From a checkpoint of a small transformer trained on Wikipedia: capped logits.
Each number is 200 + 40 x the weight over its row's rms, rounded and kept within 0 to 999. Layers, rows and columns count from 0. The size before them is the row's rms in percent of the matrix's.

# layer 4 attention output (transposed), 256x256, rms 0.0585, rows 2-12,66-75,130-139,194-203, columns 192-255
118,183,180,213,199,206,202,135,173,182,226,218,199,215,163,189,188,205,119,187,237,196,234,132,176,186,212,220,156,269,204,261,200,173,165,216,202,201,117,239,240,172,272,199,202,227,145,196,219,267,243,279,235,142,168,189,230,218,215,204,171,220,237,195,93
125,248,181,105,240,215,175,213,227,213,196,221,204,209,198,188,196,193,157,234,143,211,236,248,120,247,257,160,231,215,203,206,205,214,212,244,155,123,230,179,196,157,200,213,180,188,216,148,148,198,135,205,208,225,181,181,272,225,298,204,184,208,169,173,176
109,193,254,196,166,203,236,242,139,177,139,147,215,225,193,205,171,214,148,184,243,178,161,90,209,239,275,195,239,238,148,141,280,276,173,176,210,149,198,232,187,198,197,246,206,226,204,198,145,248,178,227,160,180,234,219,230,240,192,164,194,181,185,176,136
130,199,166,237,191,205,186,126,150,229,219,260,213,224,228,177,204,264,210,249,179,212,154,182,235,241,251,222,241,117,186,262,301,131,161,164,294,253,212,136,200,227,238,213,171,224,180,172,157,198,179,111,228,243,223,214,141,197,221,160,145,205,202,260,177
134,271,212,203,241,197,234,181,181,218,231,194,260,153,227,219,181,197,170,147,219,180,288,185,137,130,151,191,235,221,181,240,175,202,173,186,123,263,228,204,225,203,179,194,104,200,193,232,230,225,160,197,200,169,205,140,152,181,273,212,185,216,155,185,246
119,157,153,265,232,143,220,149,238,217,165,224,179,210,216,185,220,233,190,250,249,243,167,169,223,182,116,165,187,166,244,211,174,147,226,253,130,138,227,134,209,310,232,201,191,285,135,210,179,121,243,217,214,206,191,228,260,263,137,163,192,158,246,154,219
119,161,206,139,116,187,159,114,241,181,226,258,195,208,216,193,228,219,194,150,226,222,167,195,175,142,177,206,177,161,244,182,184,197,224,221,189,226,292,241,203,121,225,216,146,242,213,227,132,134,243,194,239,206,203,199,207,207,118,220,239,183,215,261,225
128,153,225,212,207,201,166,176,178,179,276,244,175,191,210,208,129,116,200,187,173,195,202,143,240,173,202,257,229,281,221,216,230,139,194,182,203,183,208,195,171,222,248,199,231,226,162,187,251,220,155,148,238,263,161,164,183,141,184,95,205,246,122,221,188
115,241,242,197,180,249,224,202,132,227,164,220,157,206,182,149,224,154,278,153,188,249,187,195,152,198,109,119,91,231,228,260,164,153,195,217,170,278,167,199,233,206,196,211,186,143,189,170,203,180,248,228,209,123,215,209,177,183,163,169,253,183,203,264,246
126,137,194,278,215,231,222,160,215,158,179,256,193,184,202,179,202,189,102,268,194,162,200,206,219,212,147,183,274,307,162,180,209,205,218,173,172,240,144,158,237,193,206,222,167,223,187,190,249,200,221,113,193,194,192,133,173,130,156,225,251,249,236,181,259
131,204,246,229,163,171,182,289,186,213,155,137,135,171,199,197,183,194,306,259,193,210,221,171,211,202,221,201,129,186,201,191,179,167,267,168,215,156,137,173,186,120,273,174,197,211,191,197,237,197,202,257,163,234,261,211,177,198,190,242,151,151,197,275,170
111,169,144,224,210,199,174,155,170,151,229,239,198,203,125,231,152,212,113,202,242,212,218,149,164,209,242,230,170,242,200,265,163,188,165,220,222,212,115,238,235,177,222,189,209,223,172,210,192,226,285,256,218,154,176,196,243,183,185,207,175,208,241,194,129
125,248,208,117,235,190,225,195,242,236,216,224,216,189,201,170,198,168,183,229,115,218,241,263,113,234,262,145,220,224,182,183,212,238,234,217,126,150,230,197,229,150,195,196,150,209,208,143,148,181,177,162,208,232,231,233,236,232,283,198,160,199,183,185,180
109,185,271,190,141,209,214,211,159,196,150,192,185,209,204,208,191,205,176,183,264,163,135,46,180,202,201,200,253,259,185,169,298,248,198,186,208,91,206,251,161,215,204,243,212,253,208,189,159,283,201,245,140,177,220,230,233,217,191,218,166,197,180,149,138
125,201,183,226,188,241,164,145,187,184,235,256,209,211,228,137,214,255,217,240,193,221,146,171,247,227,223,233,239,116,178,271,267,118,162,193,284,220,201,134,192,216,243,230,197,226,200,202,138,199,204,125,189,230,197,228,149,182,205,156,146,215,204,235,183
132,256,212,194,222,189,212,223,177,204,225,187,253,157,214,212,181,204,172,152,233,161,301,186,102,139,151,199,229,218,178,250,189,204,159,199,111,285,253,223,210,201,164,170,82,197,185,220,230,239,160,215,175,179,228,140,164,140,246,188,208,210,165,182,223
120,151,154,243,216,126,246,167,226,206,190,198,182,223,202,192,219,225,198,237,231,240,181,172,234,196,170,182,178,165,240,224,142,156,218,229,148,124,208,135,170,310,227,181,210,256,129,253,191,127,224,170,200,213,167,243,233,257,118,165,197,171,243,153,211
117,165,186,132,101,176,158,109,209,154,197,273,193,209,205,232,231,233,215,173,240,225,201,193,196,142,193,204,171,118,226,185,191,179,233,217,191,228,306,215,189,123,191,194,157,208,196,231,145,140,220,199,212,208,207,168,189,181,124,217,246,169,242,219,197
116,170,209,198,207,182,176,177,201,200,277,232,140,234,200,200,126,106,210,187,155,202,161,151,235,206,223,253,218,288,211,211,267,161,195,134,195,210,206,212,152,204,248,195,222,262,206,185,254,182,172,92,262,274,178,195,180,160,177,111,164,217,91,231,193
116,242,202,228,187,205,198,198,188,214,180,206,162,183,220,164,207,161,283,123,204,271,202,209,160,212,131,128,104,219,255,254,171,152,197,194,189,247,161,186,236,174,207,158,206,151,195,214,179,186,246,234,212,105,223,190,178,172,161,179,249,178,191,240,280
124,133,195,266,232,239,229,186,225,184,180,270,174,178,177,162,170,209,89,266,219,157,204,198,199,236,152,162,257,273,159,190,183,241,212,209,178,240,157,194,248,190,212,222,176,234,187,170,262,192,198,103,197,182,175,112,159,139,151,229,258,269,230,172,263
072,208,136,238,168,128,227,207,263,283,181,185,219,186,220,186,195,207,245,179,245,219,181,218,258,283,256,172,121,161,213,160,238,207,217,176,181,236,226,181,253,227,163,156,219,216,174,263,231,183,157,222,202,252,238,198,228,167,176,201,219,185,282,249,155
070,226,217,192,275,220,169,155,226,87,232,167,220,161,206,165,235,176,156,222,272,205,170,180,115,158,171,224,222,140,285,168,195,179,245,180,212,231,172,205,213,237,202,278,171,189,165,191,164,250,228,196,272,178,235,173,214,174,200,188,228,188,149,161,197
085,193,270,244,199,172,116,226,189,285,166,208,167,166,147,229,206,226,192,229,210,183,235,138,151,172,172,228,217,168,221,172,214,128,214,150,194,123,264,245,250,167,197,195,192,186,248,114,171,190,190,208,217,240,86,196,224,234,184,217,203,163,214,189,178
073,224,239,229,136,208,231,216,232,171,167,195,258,125,196,137,214,180,238,218,232,185,221,182,212,197,217,187,168,221,168,152,247,184,183,232,189,271,167,227,208,212,242,234,180,207,268,175,188,247,132,179,253,257,150,175,213,160,204,147,226,198,211,108,217
074,204,193,203,144,166,255,152,221,242,132,238,174,216,216,182,166,216,219,183,248,285,140,220,172,177,224,203,225,200,209,207,217,172,255,164,262,139,121,159,191,223,227,211,203,280,159,204,252,162,171,168,187,234,264,272,232,189,167,221,200,176,234,223,84
070,157,184,223,230,139,222,219,224,185,147,121,197,192,208,245,197,185,233,210,268,166,179,228,220,184,247,236,208,182,192,255,142,157,262,209,230,234,88,147,154,185,204,194,188,217,131,219,220,193,240,189,197,206,289,203,253,156,198,244,222,230,209,204,192
084,155,155,216,201,248,259,200,216,219,197,200,222,215,192,204,189,148,184,200,192,181,256,227,242,179,223,218,224,167,224,259,146,159,250,196,198,237,210,166,209,200,169,198,246,192,188,187,258,195,273,173,212,155,248,182,217,212,189,242,235,185,243,242,176
080,231,198,198,229,138,213,319,321,204,220,187,143,138,168,230,174,218,161,179,239,262,81,175,154,288,194,181,241,194,157,148,166,221,179,174,246,218,173,159,207,197,213,157,160,170,176,242,139,218,156,210,243,194,148,215,178,173,172,252,204,173,235,151,206
067,248,167,225,190,145,182,217,196,329,275,221,179,180,190,195,166,218,112,237,187,206,118,239,103,195,149,227,217,221,120,185,211,141,165,231,185,201,108,172,245,180,219,164,311,247,197,253,162,238,151,203,193,200,145,224,208,158,158,176,243,157,216,191,139
084,182,208,195,193,174,168,104,181,212,177,184,291,210,276,238,229,250,233,234,153,198,220,233,239,155,167,246,170,165,245,170,250,223,210,159,212,234,155,234,231,235,271,228,97,202,196,210,178,206,226,202,190,208,273,175,238,193,249,152,222,213,172,206,233
072,262,185,209,190,213,208,218,287,136,222,162,189,164,295,180,216,212,198,217,244,193,289,203,272,251,77,185,170,207,215,170,265,246,192,213,180,285,240,241,224,204,221,170,254,188,194,271,239,163,181,137,167,297,221,152,239,147,129,178,223,206,214,203,222
060,151,226,250,209,248,241,171,167,62,139,178,226,193,219,211,208,140,144,102,189,186,175,168,188,193,170,250,161,136,228,192,252,250,217,245,253,193,177,216,198,226,181,227,235,226,129,294,166,167,149,175,227,177,210,251,185,170,182,180,183,179,196,191,189
075,175,259,262,168,248,140,165,251,299,162,153,183,140,153,214,136,250,267,189,214,226,249,132,229,186,231,169,195,175,274,287,174,180,196,164,227,146,225,173,219,163,193,137,205,212,220,181,167,192,251,245,171,256,97,194,194,242,165,192,216,153,192,146,254
066,242,254,229,170,209,168,189,222,162,158,187,282,149,208,132,170,178,208,273,240,245,209,170,213,147,214,228,174,205,242,217,207,239,209,220,169,194,195,221,208,229,208,182,225,183,209,217,231,236,179,210,209,223,168,174,202,210,156,204,203,168,209,113,194
072,203,220,187,167,200,173,232,221,129,173,272,175,224,207,190,232,233,223,192,187,256,182,216,276,188,225,250,192,208,154,188,163,233,239,260,201,219,162,191,153,216,197,154,244,261,238,223,258,225,200,217,174,302,222,254,196,126,146,230,212,164,230,197,159
071,174,145,194,248,149,198,219,205,169,206,126,225,215,270,276,278,205,194,175,252,192,244,199,208,169,129,197,175,171,190,154,149,140,248,212,237,230,177,204,175,231,187,169,230,200,157,221,229,190,164,240,181,222,236,200,258,172,164,184,195,228,194,201,238
063,206,124,266,262,219,180,177,191,222,263,152,162,245,237,213,200,142,167,285,191,177,305,258,204,205,188,263,242,225,177,219,209,135,211,185,152,255,225,212,152,250,220,203,268,164,207,163,182,276,164,220,236,204,246,176,183,183,194,229,225,231,223,222,142
070,220,175,231,282,157,140,278,270,154,206,186,203,159,196,222,195,286,155,195,257,206,128,219,126,289,157,173,267,138,159,174,166,209,214,129,215,172,153,188,253,179,199,100,218,238,183,249,198,172,195,257,208,175,235,202,178,204,205,225,305,168,209,179,237
078,209,230,200,243,182,157,167,215,213,259,179,263,213,181,188,143,242,182,357,181,206,216,281,149,192,207,242,310,196,203,187,184,173,152,191,154,205,191,161,213,169,237,136,271,145,248,198,193,264,213,208,182,212,242,158,194,222,241,201,252,131,209,255,172
072,226,187,138,177,184,217,164,168,120,185,168,273,211,238,200,266,188,219,191,175,150,191,181,230,184,175,200,153,144,215,173,233,194,189,256,245,249,145,245,218,293,296,310,121,240,188,201,189,129,232,180,162,182,311,170,308,189,238,113,207,212,164,234,168
# layer 4 attention value, 64x256, rms 0.0623, rows 3-12, columns 192-255
097,183,209,227,206,242,240,155,137,242,209,214,243,213,202,310,121,225,142,212,222,162,212,182,242,195,172,235,158,173,204,260,291,225,240,240,183,201,221,203,204,166,242,188,281,123,192,150,172,182,215,172,135,217,268,129,231,150,256,184,164,213,222,186,238
094,168,241,201,235,173,172,226,203,212,184,206,165,249,244,238,324,194,130,211,259,222,173,231,244,239,191,181,275,232,235,261,155,225,129,222,271,260,213,257,212,175,216,235,222,243,133,172,252,180,211,214,205,178,240,172,154,274,139,213,120,220,193,254,225
100,185,165,240,209,234,241,175,247,173,213,221,243,196,229,171,215,191,283,186,211,237,250,252,145,206,190,141,251,229,257,148,224,266,163,225,162,213,180,264,211,204,210,219,200,260,163,306,212,95,228,168,172,163,261,232,153,234,220,291,236,111,174,166,126
109,179,139,227,179,190,120,172,214,260,170,148,171,173,155,151,241,141,242,238,259,159,263,217,156,155,213,149,222,268,153,166,161,134,165,214,134,197,240,211,178,190,234,279,186,172,207,90,136,217,212,197,194,134,121,182,170,142,225,246,223,136,110,216,172
097,221,164,216,285,221,201,247,198,161,140,161,222,135,209,216,149,190,183,231,171,207,201,212,255,192,191,139,213,233,280,237,169,246,168,159,159,200,260,168,258,161,216,197,223,160,284,209,154,240,211,190,193,182,255,237,123,64,228,198,180,231,276,128,169
099,190,184,197,198,221,201,140,262,176,146,226,199,191,234,228,150,190,178,222,270,142,228,190,158,240,237,243,228,161,203,221,227,267,206,176,176,193,146,247,176,219,224,188,193,165,247,221,234,166,204,185,227,144,215,227,222,191,123,185,272,204,182,194,252
098,223,225,297,163,208,253,190,166,158,221,261,146,179,257,205,211,224,184,226,195,191,218,228,273,128,217,225,88,208,184,197,188,156,166,278,165,229,146,196,244,150,165,165,193,229,139,182,162,181,229,174,179,170,213,156,203,308,208,216,184,175,187,153,260
096,211,135,199,199,217,172,236,260,178,245,246,189,277,287,190,101,104,227,166,133,149,166,222,181,184,205,190,238,219,145,168,238,144,256,207,192,206,216,201,257,169,187,212,270,221,176,236,183,199,201,183,196,184,241,192,194,193,245,231,198,181,259,278,104
106,130,160,197,122,207,195,189,150,185,267,152,257,225,290,141,129,109,237,204,129,196,235,177,201,154,217,173,165,121,203,223,202,233,133,184,128,192,255,179,199,205,181,145,181,133,181,189,246,128,216,198,187,174,153,343,263,211,206,162,202,178,206,275,184
108,188,241,202,201,269,171,196,217,156,160,184,229,236,221,241,240,134,122,160,199,161,256,179,273,153,224,263,221,181,170,222,194,271,180,134,147,207,180,171,128,157,200,142,187,203,229,99,165,225,246,179,207,163,83,95,200,203,260,141,131,193,150,162,172